config = dict(
    activation='squared_relu',
    norm_place='pre',
    rope_base=8190.0,
    qk_norm=True,
    bias='none',
    optimizer='adamw',
    warmup_steps=242,
    schedule='wsd',
    batch_tokens=32768,
    train_tokens=227000000,
)
Each number is 500 + 50 x the weight over its row's rms, rounded and kept within 0 to 999. Layers, rows and columns count from 0. Numbers have three digits each. The size before them is the row's rms in percent of the matrix's.

# v: layer 14 attention value, 192x192, rms 0.105, rows 96-127, columns 96-191
# o: layer 14 attention output (transposed), 192x192, rms 0.119, rows 96-127, columns 96-191
# q: layer 14 attention query, 192x192, rms 0.106, rows 128-164, columns 96-191
# k: layer 14 attention key, 192x192, rms 0.104, rows 128-164, columns 96-191
v96 102:443441525458433449477607450527588481526481561499478529324478424467506454489502541481544465487551436386507548448491600451529453484534522487490432499506566542506511504592483490479519498540479559489510531601517473506471520581517536504451483548478438519513457455538451518472477466472480547498
o96 120:627519497467508472609483381468547445526579421468537534500532539550471515588517482480492517536489505562519513479506424538443523488471469523475524493460496445409497508510532406494609487415557492460537490465369445464643453448515478571493466425581510510533500463436397462493548539542444570532
v97 081:437452439547453500502554507476552474560414489540538488391505463506534459501487444431508437463525424404576500483524565561482527497542500500534462465461508493473508481497554495529544549509433462508478558544545530427465458533389510491527453443454526466533445464504546492542390501437606559502
o97 080:534587458489529470555538389528627475433568484411528461523537564557453422516462529465440541524544590583575449475553428524466491514550520489472524459405474467545502582496468500544541443498551489502485475480408455445527420466526428604519441475592502499550536459490427521436551537513463574482
v98 093:474403490531600525566526577479493478533466525560491508449479522568575470525520420463447518491438408431457534455490550454502452531478528468485480519471608578443467575566567479509494515493424571487468523500494466521490556435416475613498429506491506521549491568523524471548470491448561519478
o98 099:493482520475485453519520441442512416477550421475494515494607457553505461488560543546466468461576517565514418456584446545466578505423502478579545446414490521463531506444452509500421467558488515420538580455508442469451433502502433544534496532569597542533567459520448512389548521538422575529
v99 089:460478485550521548411473522511468471404473444520463498636544568589465461509511589376544506485490575553560548534451478594584512508443487449460540462540613449557556514434443464477469487543500488460542514456474502551528399473527436399487504483449556481480457421424443546493506580540513524505
o99 092:449551573462475552462496487517568570553443570529580563453408501520461406609451393550518546439492522496481505509536476510598510521494498488541542515452494516450501597589526528519487505481514552498555461545529453575403565537493482502545574510495487512636549492590490532557521482440532530477
v100 092:478568536451483494511390442516491499462493454489550511548463500421464545554460538516488512551496619574554473492513411508592536501470499540510550556647384497466523487407477523500447479468461352560472521461533548484547407523566524491548553465569544523419536536508548502470525430440359506521
o100 092:539459467508470477453517581473382545485424526525434518487500477544505488449458432420539509442503462505521516483471568488468413536537440534430428507538530568538379450552500505483512584515437519545505425581511558545452560527513570413482453440480463508436413579508587550574428471474493432420
v101 103:505523534500499577540386491457481532431492496547497539488500515501369488505510522486464654514479516645609492453524483505546523496498470389569552496540587440505479486514461508515524391521515568486552481488556428482457530518513531440502554562498524496461582405463599445504612598435410504510
o101 102:512494452474511594449544543457454519516451468541532478447513490515562392546468475475573458363402491515508491490446576473559562487504452618541567477535552493400471498462504561429466596461428577533460441431512572582365557511484433409407448514439508434456515525453436534547445518559571497489
v102 092:457513543551563584492556465537425529467517447572454486524439487443473467500494515515580522537478484589574457542518438648543593505535483551493534406595559523436512507532477500520474458480507464532557450506496552462522501420477526521516495476445476480453613587518559516569565551452478452525
o102 096:477463540407500508459506594475456505414549548558561557493589530554526470496491396521408490463444473519446526524425553478451513446474436529454514411506585496426449475464434528395564492517407534448422489479536487480418570512507453504480489552410522433517477522570535531440426522492506489486
v103 092:492492552518550483456539530473455459512467433419496455550544545564545514546481488425406433440541460480514570526530550417515459489439550374462554395490626450532548525480579529543502484489565557572525484412512538538555517488433488422500624481465517444588503428447470438467541515603527503512
o103 102:471555523519486586438508477528602515600449533492601485530491463449538466491526536455557537520517565515477445537473465494555486454511561513554509519460477574556565466494464444527494500553496556464517496439624485541391469504482461527506530592438625590431493468541496458560545474465544486460
v104 101:490507519486485486426528523503511542483552477528548539585482502479456496455479525532508575519492500458557517549580551620553557527534527552480549601309457545530465498457467448548476544507520408487582558517444464609483459467472483544491485525458462438545476480550454526433463372529508492535
o104 107:441480498553451464512416456587532562472457552454452453532502478473505581479441566591489530524470385535514518433535460460552452436501562485440519562543406447529484576501552541573538415467560485501392491512442525488634588526483524524499507454472466541446533556519614598589599523492519421496
v105 092:556566529495475464557471431532559465447537542475502558571473444466543492526503556531561477433455584517483410549498494474460499505507474583520503577529312498475475482384457450466477497502463399513474477561496455508525563516600565497459527499509449502422489581493524483475535446512409409538
o105 089:596411418484491479479449579461363598501496492506430472514485547508468634464544434486502518552564474468590579536483526489453428531515491457404453528605514514490427450484551497523493587461521504514497479520468478520610511501504576449516397444456465485504432464514560459562422508533518512504
v106 099:456499442529567521506591561434463477562445474506521459393503497535517536398520472490479366543502538497512505524544551483508478470454565460482437320529630507539562483576468570460542439543518597496516494442514616480455472528421442498459576520511538487588566438449513550462468476450532544438
o106 101:410509547483474505452537480577575454522523473505564537496602465523499362569536551570484594405487503531377462435527524524529511540476528547538532538391499463537501569497457485499483502561559485514518537540540479430452433483488414552563501503554520549475565516476400500466586519519517585524
v107 103:494457497541556525534542541558524446501533493572469525446465530452492502396461440441596510466521587567542526447487475578600468563550473534572514460438478506540536477523421498481448488552425550411574548560457511469460519500511491511464334468432441521526593489492482543503469536487510558488
o107 109:460495559475552498500498509539463588433524507476565512542529565525437377613502508604429477459476482538447544567453533496456595498506520522513544438540574479393426560573497525471491460524556475538448537454455476505506524452472452559523516473503536509565534470498533485438557492525559532535
v108 098:464414507486545495552520546440468443598451488500491500398516475566503511544474480551494440496540434467439505485493551384512501473434468416489479479516507551487495509553472517558476465474528614505467461466515522492493577479421518540519521531500516458566511420429535463457438413511454548409
o108 109:526558514534523490455504469528499392495463475521537498540570500467536489500561623490503587435523544537474402507516511549503525553424574545562457490416497525550538438500497456525423553592444457443611586481543532490434422497523489493504508547585604591436480483471491471468585473536497453524
v109 087:491420509532386458481481421552541462484427510452535423496501464448492481464488496571436482476504509498541568504558590559451476451527445513470508703534446496568488538560440496511551448560517469523477523498519435495500531466477539544502492506579512455460524456472599544470545502437444586451
o109 086:496534378451471487534458409440518480463499456568451524470433544523457499571417513448529593462478461540550477409436484533504464602492667533483582548404420490443427514451536541571489506426490520551521370532382618526614473523571435502480509446522449494505460551505389558523481485487493466602
v110 100:461416427534462459435523508477539450590465494514477491343463556541507453467518529437457414533497468409545538508546528499491482501500541502460515469420571571571478504595482515560498508541479552449454573480480480462489376492450458493554517514560542483498448453487424555546429425463573612489
o110 100:496573455552508428533491384583655418497520446508486520516508479516442439554446570525485568453562489562514484396521491548465512562448547529514518443381448478467531550504503516526526436534521462539549501524413473446518430521502479578508544460635503534589554509473426555406609529495427517500
v111 083:440435513549453536468478458474573499480379475553493490522485518442474403460476579412618518541525560432501574432574559584523522515515540576494519547510567500553520509563471486512512490557492447496527540562537442489435486485434510550506582467470463432509518413545462514488380506492472574461
o111 092:539557396500525512495488418515533500467523454545533500508466587543405470601425489591496536471493432603575446450477465563528458492519472547476499472411454513469390601587522496528561462411471446409501389535316555510591516463577443534485434458592532529592527513487480529538577560500483530494
v112 094:531496489515521487502429455491550521524476505446529486462504486460565447595467558487510588472499564344458495527493508504483516518501438480425477630463463509522515507391468488585549502532516439560515521452538426466498440538442519449555455451511509451476371524559522518514416390486539591484
o112 102:525560352488498484522490422525519510534460472529438433532355591477415583464428543470561527500584563583635516500520495490458428495571556547427544461495502504545478453578561518551542505466464440512482474608468540492605517471540583558470486457471460480470463441492508574522514537490472449503
v113 108:507572536544501538470457532502432534451545527482491507597532505582488482530517454488422528425488450511478506529541482530434460550465524465540555527480547440505475466426637490528410501471510445611541456521493493604503536512555440489480470496445506461532496516472491452487613539612576406548
o113 116:428500585467422535549464514553541575611474561464544507491507453476632649432483542480554492520485552464511522556529480449541506429545520428526522598562450523516553500476400456502510504504519542464411477413601455546433606508379535440494580508384545530409475431579540496585412497486538468502
v114 091:462493449482367533397512558469502519459401459522517545525482570560442463479497535424440433516528547528675557548555505524529496447515491423452526408459612437556498450615469474539482504500562492538490509524443530418432359496486469435562524524484555468503572401523493491497504593447525597468
o114 098:451560571609501508562544458582580546586478489482554481512568466502514448557410486480517597465426502551480511437528499494538554529518417560539511507412443476481460575529476513521568460547481512506480428402574480510416473566519434489462597549544562560521489501470430596540607487504521464536
v115 091:462470587496431564438419544431494491392487525553459574585517484487457519501486578436601494475568498569618496499456502456461507512492506513545494426418569486470470475553442432464488488512488457469546498591416472554446530523530456519470565474442495493538443472555442433520511587474489428510
o115 096:534536582494508548511573533544467582535524464440561463471510536484559521547498440547497470540366451480495555509565441526573470412532396457512432567540481435509466556472489499486564494443531556466464450438545372545518533535510529471470507557432509482582602426485568464591538482543556480476
v116 104:464514472528450487428501527381479483526486506490515490567536534552531544520482543465441389536539509548497502517470456449484535515445483401485538317430502523495558464595564548549513493447549501539505482387518581453444451421486458436535585495504590513569528382449475480502543589474508468444
o116 104:388560561540590507471556519587591502559514528485548526495535483413554425511498537518502541476416506488431476521521517453581479439520506540593417557445522487637550500477442443471492517596441524565550489493593475497394458576464437460462563574500567503461485545484482520479566471497559500518
v117 094:528473469524565420503575516516458481538657487477474527472494502474501574472514411567430414552486439524351447534476573486425418488501470531489516442418422516387560502533530511508481594503486452447467507477514642480539591420525472531492382507505501503562436597440540500519506473473581388479
o117 097:416469526456557400509511516505528461405543572495443496527593498478586500477556543535427429560530472419447547558508526478508562506456545427601466456520567519614561433356512511471473483538496517582477604494596406415483432513409509514514520543530531493479509488572526481372502448533477561517
v118 084:533571542536556518583557503532431556490619450490520519482564507480483568438474432603586506486503475457362452486434503571556455528499483574492484512555416535390505575421545515520459497504500471522525531507494485457583543489578538524463471493501433467463442549507509514488488412614550398549
o118 094:461423494403499468485474581448385443452504563528412532592434510485566524440550498551435409555566509410401536584536508429473516501501532455508486487576583521528520388485537475470481520507489485475421553506501488465477519484481576492544430478464463507486494556534593467454426479451500516413
v119 090:540578544511665474562485482601512496547528476526485470452485443513577505487499448570557558479451475495417422476425568490481476520480428563493428657507368491438548496428515517507516492480466469565512425559494500497545618498506512538448474464545502465477434561569583517519453406539494478556
o119 095:579420397413412500461500483403398492427435534519462482547505520471478582445569630493497523523573519486564489536497484568432495523529608438484521494565547562481444468463517488553419530430464487394482562535512582513560459490493573507493447488467442537472505493484536454493443469534491478448
v120 105:486446480541613505540497531514411482540486458484519460444482545500539544462452432545508452518460432482482494509482531561515478549512484480522509416465496541438535523531531566550446520524453544506499451401507607454502468384413498511515416505485568486529513516432582455561484486389547499469
o120 109:400535500467536460453523508526528436398494552591469484518539501459491397474478593519383506461534539523490435510450577537464528497494595476578518434456542519584509434431447555487450487552462447532504598511579509503399472513461469513553558532506527445482521508503493547359538467509539486515
v121 102:535529489575613545524514531466395469505498427516484490474458563468488543465462428496536485469478561517494487493521550637607531498480455529542545391555585499498546516528507522540423450499472516491528427416559584425587480438448503526529478523460500462542584479388553444492449456505460527455
o121 105:387485526441485481445532544533493485435496582609501485529543493464500362498454506548451529450482485512409467536487566470480494509515576528534516424512565522500452443510454569468487491546465486477488598545538523489373510498476421524571514537483548499486504522528519577432526499439599530500
v122 113:448543539484489555471434462589538510469502491475505472561466483579583487507482547533477510408539481520595529561487487334397576517510540384452455569521480498527488495405541507479460483474540550620458514590541501591443516480483467469506522501450516513484530497560483484459583533619549494540
o122 125:553458548483411564524457515537480491613457532499541542502482477452460627482516558428612571525483553502549497463554491541469470461475546505543520570482391522510536492484443435546529509521537509465523415406482499581528552543506581551427587532423464517463464435527531413636418517459473410516
v123 111:479476471482624485517471502534481458600524454550506458407490510498425564437481454572532500518483426498437449529517563569481470566469481497468461617499449505448530542522470535517554499507496541483486461420517500566468614441359492581507379524521507471451564583462605518478466482417541462478
o123 115:494477490466504438468465514511460435368539588576443466504519463496516428513526624569396539440436505508491450464411560522531574492401642546589595414465494508532537475438477560529346491515467427498547567536476644468471480442493486485498525496500513455487518533493514555442508478523510470513
v124 113:455445489487507591544535548538513480529461452530585452369495486458586503405484467557578459486505498510585499510544505514558457461534511536537440502627498451559540472411419510444477427478434534525465463466469484466507510524396478534521468476540509486429506600490463524467424498411517598500
o124 114:464452506551462522515513501439427510469487492486481446477472442532402432581489573473424614428485616493396496454432469582430447539495552524468557507419524477398462483548408485479540481543610436507576538552451530488462445475595529555580460465452477518496550456458470521473453521456485500444
v125 088:500505493459526522510505498457434466456554504530508541630549581454440535410468486573538562489514509639601491539561435573521453489514508549483538424368513490547422480483474466470475501510531472506519507487451505568553393436476527514518509502516508508520539461488475488482541506543445425533
o125 093:395473561566539530477458632542450566472493523532448531538522421498536525477485468570457459493432433427376499524518548479536555534466455476479474548570445446551534532514540525525446480530488510509450527446593539510429544583520476477495503638456494491523486586512638478520536518503532413485
v126 099:506484530513414502470499463495493453537454472450520503521506498514571506537465563530455433461538529462502538580480564497471464510472410469403507596412503519551461531449413544508449509490555514535522498517508483451506447543465519544505593537505423423474401440498404543429464362657470615529
o126 108:452499401497452483516480399540552532580468494536483461522398549426455627576466532465547658485531499531502545423579450506457407482502580504465490537490494426522510462513594439600531515440541467488536517529444468519648482511495503539461490510496503571501457467457524494573545512460551391514
v127 095:417423487523335577455432491564482544451414506486467491523472513479454422547520544385536579525533505464636520503519494569420544535539531464553527528446621468593450443492542493527484496518494456564530505571511442551449434532526474489528492481489480519473536485476468513486489525539581603481
o127 099:528571508457455505600483400535610555545576481492551508460455543535483561516370434469552498485464521564575513440559472532517458453554443546430566501487421458397418615514432496478621469424534505462454420472394427506576582505461489504470543433495504474518515445523454487560488569466496440538
q128 065:545443459500437488519505497627485464452490450520433484517478497496576477470473507584516476482508574440440482566508558486489574628434517505500435606579527634459456548489562668607497501483532464564486513524502524455495515526460516447538490560478540507490474470456546474407507528509483553472
k128 084:451440479528520511509436450467495578520520524597506604495485517569450497466528527566455501441457507437515528446472481494585577528474553479473596453546536497424506489430506526526541488492505554489457535440485507538543505493498513541427490472511470474470550577513435508560458498493524454523
q129 083:467437437473480454455418526452542504497454469573529576515533547527475542475565509551536477511508490493503460579451434579518486497470607450497387548497455545414541521530530443466575513479500508467433556504389561539500457490487480501422564446391614463603450510560463506458565457462469468493
k129 094:480544560493513495496473547406501529489566446446527474522501459544518511487493477457380559464503542449549522535439586425487446504463449508464533437569553461496478439432530508492472523428519535562502499468438468405506522581450482485456488454562555495530589488484501491483540514465441488522
q130 158:371576514544478473534607442489471511404490472470443528570603501551536507535552530462444532528418399537445538558426491470382515481570531454560451524529557545510426533526497564502476448480503504526480543435464515525488502523524482480449546565588553531566498529409513585492524449586521476567
k130 112:452533502404539554468462398481549465489530483495520504468467496458500540552493495435588454503548525458454503502598488576490546664407530432445571514464489507540562509517483532461495423522419436502439543552506503476411614393446484495499505476587492492536533401580597381485548482474550462540
q131 158:319625498429567509450513449488566384364485473486514497567484491513528513434557471473543461517540550529493470506482453500388525473631533514584477535509500604565557542475466481465554495539481481446523478533396521555419551442473498515598496592607539535476472494498458465444489523513496535476
k131 153:395520538410507529494519385414520490463515504505547497432499458525530578576495500440556459527540504434432537513579511526523518603419523435507596530536467534548524529466478499457536420597428433497511605578551460478454614529440491559504600517524567515571478459563507414494554445463519474574
q132 138:482486464536445431563554542528398480523529539507425475579510553486482436545508537520426520478516442538467593529502558465436517503486578496492535452535530536468446496537517493450436536420512503610555532435487572514570457526517452455466499504504550530455355526464545609554540521494533529509
k132 138:549471455581544472549530537519520481501490551487450543560501563469449421433531487551455540505520488535573530571389517449504464416571455584507501429469541446418488443519537551496521590410596560485486404462431515500577439455587492512481448475494445466418537589452434576458445598535472546402
q133 156:601456430569419453530557539496477547561540555517479460501479509471489415591442414520500535566546542460451559585544536505578545507469553461458516539548515457491474478500523473483476539493574553567555556449557530496546497605582487452505455459395559462430483498465457544549566526466631539442
k133 074:663548496547418481526496424513536488499487470424443562497452454488475392458557578461498522475537488593504437472491483494584545457578453502538470512486484492510492510427504504502513513501498494459519427478562456541462525480461537439561531574546524508413591454541504533450460448508441496444
q134 076:530521518438517600440493542544443464485495544482518487494433474499527552516493455496521515455541549384428482421527457482471586514528560560559502656504482468560519441462451471532476493555556544419379619608522410541509554490579544462538467517439496560471513446489420405479468590499554514512
k134 110:462511469531454449540586454527495457501531492522474433487506483513519554527513455494516471579528498464404547515516549518497564433441503490503458510504513589433453482495450507467483465544472479433515588541584494517484558620503468525453538490438594537491407519475553487525591469475559479537
q135 092:517435597483532454651487532450546443506475501498485520551553543469571541526494420519485492442484452588408498517446524503387469458499502444491456452514610537456523505455452570474457500457441595529458465544426448513439464508540511539421479482449520551493454501478553585417559569440462528568
k135 092:543548575499530423551481486478496506460479460433414489418533561469488417449551518524464545528463417526502439406513529555541511548565506553519437500557487520435446559550500472439487449463453545491499452498610470623582565419516465531409514507469559547509532443530523580526448486569557448572
q136 070:555536499506503409502447515495572443542497483533457494546476549446569425470555522429567526390552470513497471573574453448545559464467499503491535557540425524412416430532534480505523482482448532542499457493500351512563525499523494494433534448508513465475494508563517579526413579426453472482
k136 071:490480500553520476513512548532496499505501499475478514439498616499546483373528547553570455494523543569379552460482514464426523418484488537576396509461522512500533482476494470448503488515449555447525491556502501441520464373551488535537526517418425533433520410530479503391480482521438520484
q137 079:358472502514475518438523586486502494431494529517465484515593481496467482549528490468522453571536535464454537500556540557362604478464529573532494569596531520563455469514428441475528482565518498457466582504542611573512547556554495467482511487443482510395461545514533430492435517552561475511
k137 080:462617517516405436546567474552467473400577500546500460546503494456585526542445444532525538423501486544527547523592493482523566483521557454429511441472477539467503538435536413471507474544544470473537543422659550541513571539539418452471489525392538531485372532500466441509468472486548434528
q138 093:660385474554447484494485506467444608582535520514473492463536494470541492574464552474436532482487478491416477516463576474535487453457384499441554520459556383431447497491492536513495440485494610524419527487634441473558406586501483470405509493519499462508558479465522547482478523513543423537
k138 097:568466452551360493509489468475392459585487485501434433530548571505530423543510520413519441575407536540546516511462458519404523465477515427531443464459496484518491509523453514557464518469498478511478495435573544504487493520531549472509446529460547535464445597513598490537498532568587580456
q139 167:370569526531454480515560476450483460474487496426494519575610485535518518560550552494445458517404402553500524508415493500392448478572510432557488499521585572518475516503464534473487460501482482521494509435416527504486538521501458496467562532560565508549506542416557558505524455573458429581
k139 081:495518475455505571497463477541355487481460447477557420526475532487631451622469584437483451541437496456515523519537507561385506454357492435493517469463516482533482549500495463508473521529468427503454586409550514496524609501513535521502495492499483543559501560494576455526554602593499498491
q140 159:694397435509454433573467542476458586581524529540529503491493542492469457550445468545491548527494469474485506540562504465623481507356507499437533483517460466468488407521560463528516497479540529533561501466551480492572472556562502463432474443391469448501474532500485540514541469440542471477
k140 103:661520458596513461506500519596580524479511546468445546566401558431411398427524497528463485503531469563498457560479492496528471477551464563493460436448509425406476456494530517515535505398510527518503473498495467508507458427484462466458439479564451463385539505474492582434509507424475458379
q141 163:489528555488555635412474502429526525468480422470566552426518439501482593453500518499574439483461549462417468441489492526515434565595444470515421534485463474530508527482465471516564483596460495465475463576502406513471498442493551531564503473513476529547625454536520411469441467580505468512
k141 176:458495586401476562429435491435413485537461401470571474434570417531550576542524524469543527478458473466531495413522455527477546547458549417516501536508450584616536583476430434519480458568439433480454509534560517517476531523455526500536550516463512562574497476579548404521514424537548515604
q142 102:442487467546453540433556506521455508501522487550522491494477518511468531502510482489518484504548489468531498484547404508580585422530538569539529522508458547503475507427488403528506550463521500495469674542572481577474470561538394466588536550412500499414410588505368436484541537420612455555
k142 104:584451403560477604482507459506460517526514546529491442513533450543427475609517540524476553512449516413499514488513479425505534477489558494479525558437515566513435455488508499562554549546499479486417618543536477566476516513491515508500545503470595483427411574562434455480477427458549532472
q143 103:514480430502540563395436473468454450515433531586515569590428504527465572511518469581523456423546500486449448490487483478494374434497472445546482454488490568428609455459524472525489552576444516453464528652503501502455463448542540512503560522514573486488450507501462432514463444515581572449
k143 095:451481467573461509526517415507444508461501466521468534555497509548478454579510456495574536483474433522505528502525468563516614475553572595523507592497441537429462565530436524490504560426521366516576517628568514551528580499452469594442483500452493570511479544539477502504451508408494446591
q144 096:467459521557546500530580408554518523457488515579506465369520475469595505520412448544501515521555507468417508503515426459621563495494500496586494540583476608556467516418489569486499489482510554520646571544562442533463517563487493530533572518426575526461430508458392452449524478512633484578
k144 089:599467490520444475460423512472550492474430520491491515433504486507471505531427458526484490488517441531486419417505483496561493474453539529475468539492597463562483460512520504550574532495513502503488514565561461503554544500366551423551472406512547456509501478558487486551430515435534532616
q145 089:380458494592544496507536524487483432521496511475535544372592391469420449477567572567463487415452477498406424488485485407440616465500461459475490512517537555501388467496501424501451456543600478490450547492623549573526529455520511492496541490570572460487581506398539462507468478538477428521
k145 088:449528479528498572452479523530401450438510521529551544514625475536503520526504440470483455425440502481477535530500486489472494422485640485424486522564461548468510497431494551470473535560579461474476535375420449429555553561627597441482479473514505436559579598440485579515444572550509461478
q146 087:511438520506547463479518533502487448402430502460464501483481605526504498448469469519509515463415442533527528403413471520493468443438511452527483407393501469577542594461418554434351464456516441483465484500530545480473462590538464577443450604543424540481586512541561548547568568518530573482
k146 083:528483434479425454528493513436461514557579535529491436485535453572570424418521586461418498603560442514475486550410506528534452538616495441546574430562512440480541558501508471550460448437427570521460461547568436595493494472553512542548480459482532475527518455484630581611576575517547514551
q147 078:485535487518412490550484484563544405441504559538458478543488478493580381504522371496450541482517539546477535552511523447498514378484445546567501405493536412484407519457480581483453509520498505460556484401470457462484564496522499467430441542561423542512576543500532491498499469419480527475
k147 090:537534500542513463526539462530576545459579486398436542467485536464535467404494541540478458543538447555512452468437502486532453563647441550535513536563513478530473527485616460468475483457440558525541433557558414531454417538484545543480502616545474491485573466507468583450400488531435517533
q148 079:530480531480529507624565513504457502496517484492479488526428534497512490569531497451410509463477406525525528547450578430422530506493566471487536503482574425410427530546510636436538490492468493475525372417474529493529568533538498510416496443551511526541509466453568495474514415532459447405
k148 115:551544586535492494549563535484522515552457543428523540533487519536506480425489532491443502480480413530512455485389500485451381525621473506506434474577503438479504497486488505491506452514489548507498427441472497489575415450463486515475482586562433529472513537488457588402498503526442509504
q149 104:517452468583525500446428440491465535525435501556486507461557468507494480491448608637460517473453496527524526423400506547401551476543481445526429477485512541576472562494448499561422454450573513577544514520573563468507402518472472497487455529520595550491563583568620563525586502579600519509
k149 086:518519446472453481500434438453426485541486496497483431439506429534471493527424483495448601475564446583559473467468479513517502499509445396488490393498485400512500562533532486504482467443551460542544468421512495569464466484505525333528465440577491495524496459530605595546643544508602475496
q150 098:520488471511583491513401526505473606539531513518499493460477520471422586430503657450469459556567405531437477452512470551486383570457372505467547498438458511500563402536482440494619492507472479526513494525442490454508509454480476486423581497470445462591539402636561438493471496532512439507
k150 079:475494518467418488472422503449491462565495408569568447550514595442533574541436501416459470469445529463472587528583524511414494492474542373477402518480544518467510456524436406408479465508509464470458511398454490380557497524510460480504545406464518502524490602462589460526643588549528499450
q151 105:572497505526594498479488602467554506455547430385513495450395525531422599464538559517472536525558485493489618567474482428570440513433515516499456486502511512523444403513511555518537501506540576498536520487580442589547442488572554527497457549523466400466535422534451472490526459537491547469
k151 101:534578505467490572506580524525527506495505518440601552521523514491528455457491473483500487596438429484500526534407533461537569457499598500499430503555487480592577483459569443435506510511447573493458460457449508407534525425550616557494515583432538452466597554477534525565534658568472474540
q152 076:534566551459543427564532490461516490520407458485532447492428478510497403502498430558441582504519445584563503552480601480360480498464545468499477460467588515457488573490570556419527475491493528468529418390517577508478528507486448566436463509492517483547502438461597623505597503493456460535
k152 097:579537583475515459482483472548540546543475512451465557514474543460474498377519539506482476484528496532469471505486527529454452505579480560552424406494520394428551508446467499489521484478483567521524473483455478482530412377481528516521453467474438492479559459525466563452457518496443454503
q153 079:504455507438464504509455472454502505494499466558538527554462531542555408504501501514441473373444523628588555553470449517478455419539557464423456369487640512465542510449450536537525465466521472477489481440449517488485566465520455520535432531520428485472514504460576548495489455468388506454
k153 087:522521487442574560537479484528546570521537529469477594476471525460445488446496521501499396503552492482493482481406503539610465527601403556563526454587512459490506523550517480478546429535460500521522452526593436562413457439470483515508470468524438493472499543488421561434400528493473560506
q154 086:578496514489472469597466424476511539520559436504407423558434477520530487517476509406612549564534390526548542509378433465584374572473453480442495400469452540500593486472536544489479552470426554529487464464482432445504409486451585426475557474568447472458407393544539509508562471470592581607
k154 090:564584500525435449608511500469523510586421477495507453543509591546558441457516503508461561516432422555539551544473548574520617478478461473602589474474450523497536498481532499483502454471594519522455530476547550460589518500485507585501469602554518567523400518607469461542471519520465538547
q155 090:592507481422547481537521517515489439420500426391402420505462566499541522505538438492493533485525556585551495576452526421478479527481582494445471572490464422433500416595486530496559412576475457368520553444519589524614597471503547439433461528396416555511578545539478558492501540495520475420
k155 089:436512546505474502576493451513547462517559522551492498544462556448476592503498512469510435465559568445462454449527609524496484497493496554493492493510508485488618499491462441462601485480439527423464540524420507432444545450507430542499554473518526550438486529442583419596548554508469538487
q156 093:479476411480494503429479527464573473519463508493489507587487477528450541536557507570534435447510524379425500573556525413506568460532550528575539492549466548448489383447549522509472535549506503490422610487490429523519557417513624510476385511498455446451596480439409396490454520401519491475
k156 090:480514422498538559490565385516485548407589498458513470441480486472489460592527478508532460574458525506486500491481520483434531552504486486471480601502482546527480528491513476424575534582567499459450539477593455507457543620472563563448515505441526485508524566576477522479538518569459492464
q157 112:495488455604392497510547451440420526488543544478441468482536492531491461480479510581423511553450496503465578515401421526501509476567495465492559506524515549524465502494478503508496469468499514553528614460513496527519419513490433409477515443422540549390429580535497537543554501549593502498
k157 087:416490444519497529478419601473402467477504505537443421464509473478502442510446498560489631432598501548506417484467531383531480428492531478467460555486470557608503527491559572553514539552516510484424510478447444507522484454510532474552490508519458488558557513540515545425528469530528509458
q158 076:538508494505539543494426549577440443555550515555521528419479534489458613517528482577558490424487502572451456502510493577543441445528526500481439514553469534480588398564462469532537522514447387423534570540489555533549477503473531506513492532483478463512604471588432426557495584452530484468
k158 108:498488567507426521487471408560483564549451460541481491506466541486464493491523513495643467456432520476494555478538549528482602523486551472558492514445524539431530563547540432485579456448510491485454515537569599522496494575511464518439515475400525537454422558572555440603533449457582524550
q159 083:509495504434489452505522515558463516526517523581549526574500543514512498442489519452534446528486486436467505488462516426553474497470519600532499437531484616474586461517537387490579573523498547507432423512420470443614528500533534521531569509549382493537413439550376444484471448435460507441
k159 089:558502496456445495561494439474450506478483523510524504543413490462543496564528444603449441459519482501543540496531474539587525558483472484457558549554447471425481549494558469511424558542488443569420555584555513564447541497520434504493555492562546508458393479603434426491523493442533521540
q160 068:543578552476429567572554541450486496547488549465547476551488480456487434609501525465476500528418501608535510538461541548427444462479541426538481431477554397419534484466464496462516498458485425456564390415483536498559549510528454461412498426578511510547596544434569541572481424493441483450
k160 104:544551555537527513517488484559531533538487494449457547477492544457538498451555612523500500466489419591511456494376429472480403525608411496516421479514480427506525548499494443541470478425449553501553465501493496563497373496471443471466503551544410565497525467441507570428460470505458551515
q161 077:488365499523394545378519539549448487486527489486492515399572420584443508452548563526503381517500560443463472374528475516524560503499467489565518572576481554499425501497446513522544504514491490488422646522637532474520472474476459453487497521430502526517521494547474418549517482568541495515
k161 080:398466476512459556451538504509489489502496580519518405518561383508532478598413414504494509511531520470499497549533498466485560481438621440435411523495499610550459460512446481551464508549472427480530581463463467424569567575521490483515551466472546486514467566499504438596588533544585493457
q162 082:488562472530466581415355599484427564516454542652553533492528508522344485442497558466513440495498577471483531523512450557488479564517491595496461489455433468531501481498441453527554595505544510503484482590550511532466447459574487486493520500518525436421540507507445387507439468538503449449
k162 110:454493555507440508437424418582459532480476499452472523451466460375549506567443495479525476586526492473560503511500420482578489484486492503487505482545533445590469501568491430554408480540501528480575503540534628578451467550500483398516499546469499470545447426497528491537547390474605563532
q163 080:437495511461501458543512490536614424458489508496525438552477513446553491516503556462536477471433485456550523461482446473510456508463431515618550407499587554556512455572438488487454469532431462495468485501403516477448459502468526550389511538604512472512521535533472454467478443479471538467
k163 127:484583421503530493505535542485499489470499520448480567496507482502592490536535541518458501492477420570512434505446526510463411541588488537464482582518454461496505512455529523486525573447500495537560453518462427514557542439435509516423478547574449527575552485397517541467388554549393442456
q164 091:568555513537512463464410509572556522501495568583464559349495469470376465442501571490556458497577543395500445365549502525560582540446471581466473529537424484520462546529465423517521542495570487555484409558553438451524513481519445477574527485536450436490501468534499432526485485396570457548
k164 103:560424521486450506441424413518437524535469453447575483478491515515571588499432461509573494599510495463544534475590504554585548532458538465477584485448568534499497433486528472553391471495511517527480579555520532473468444539562511483521522461516631429437453508559455498519550579485588469528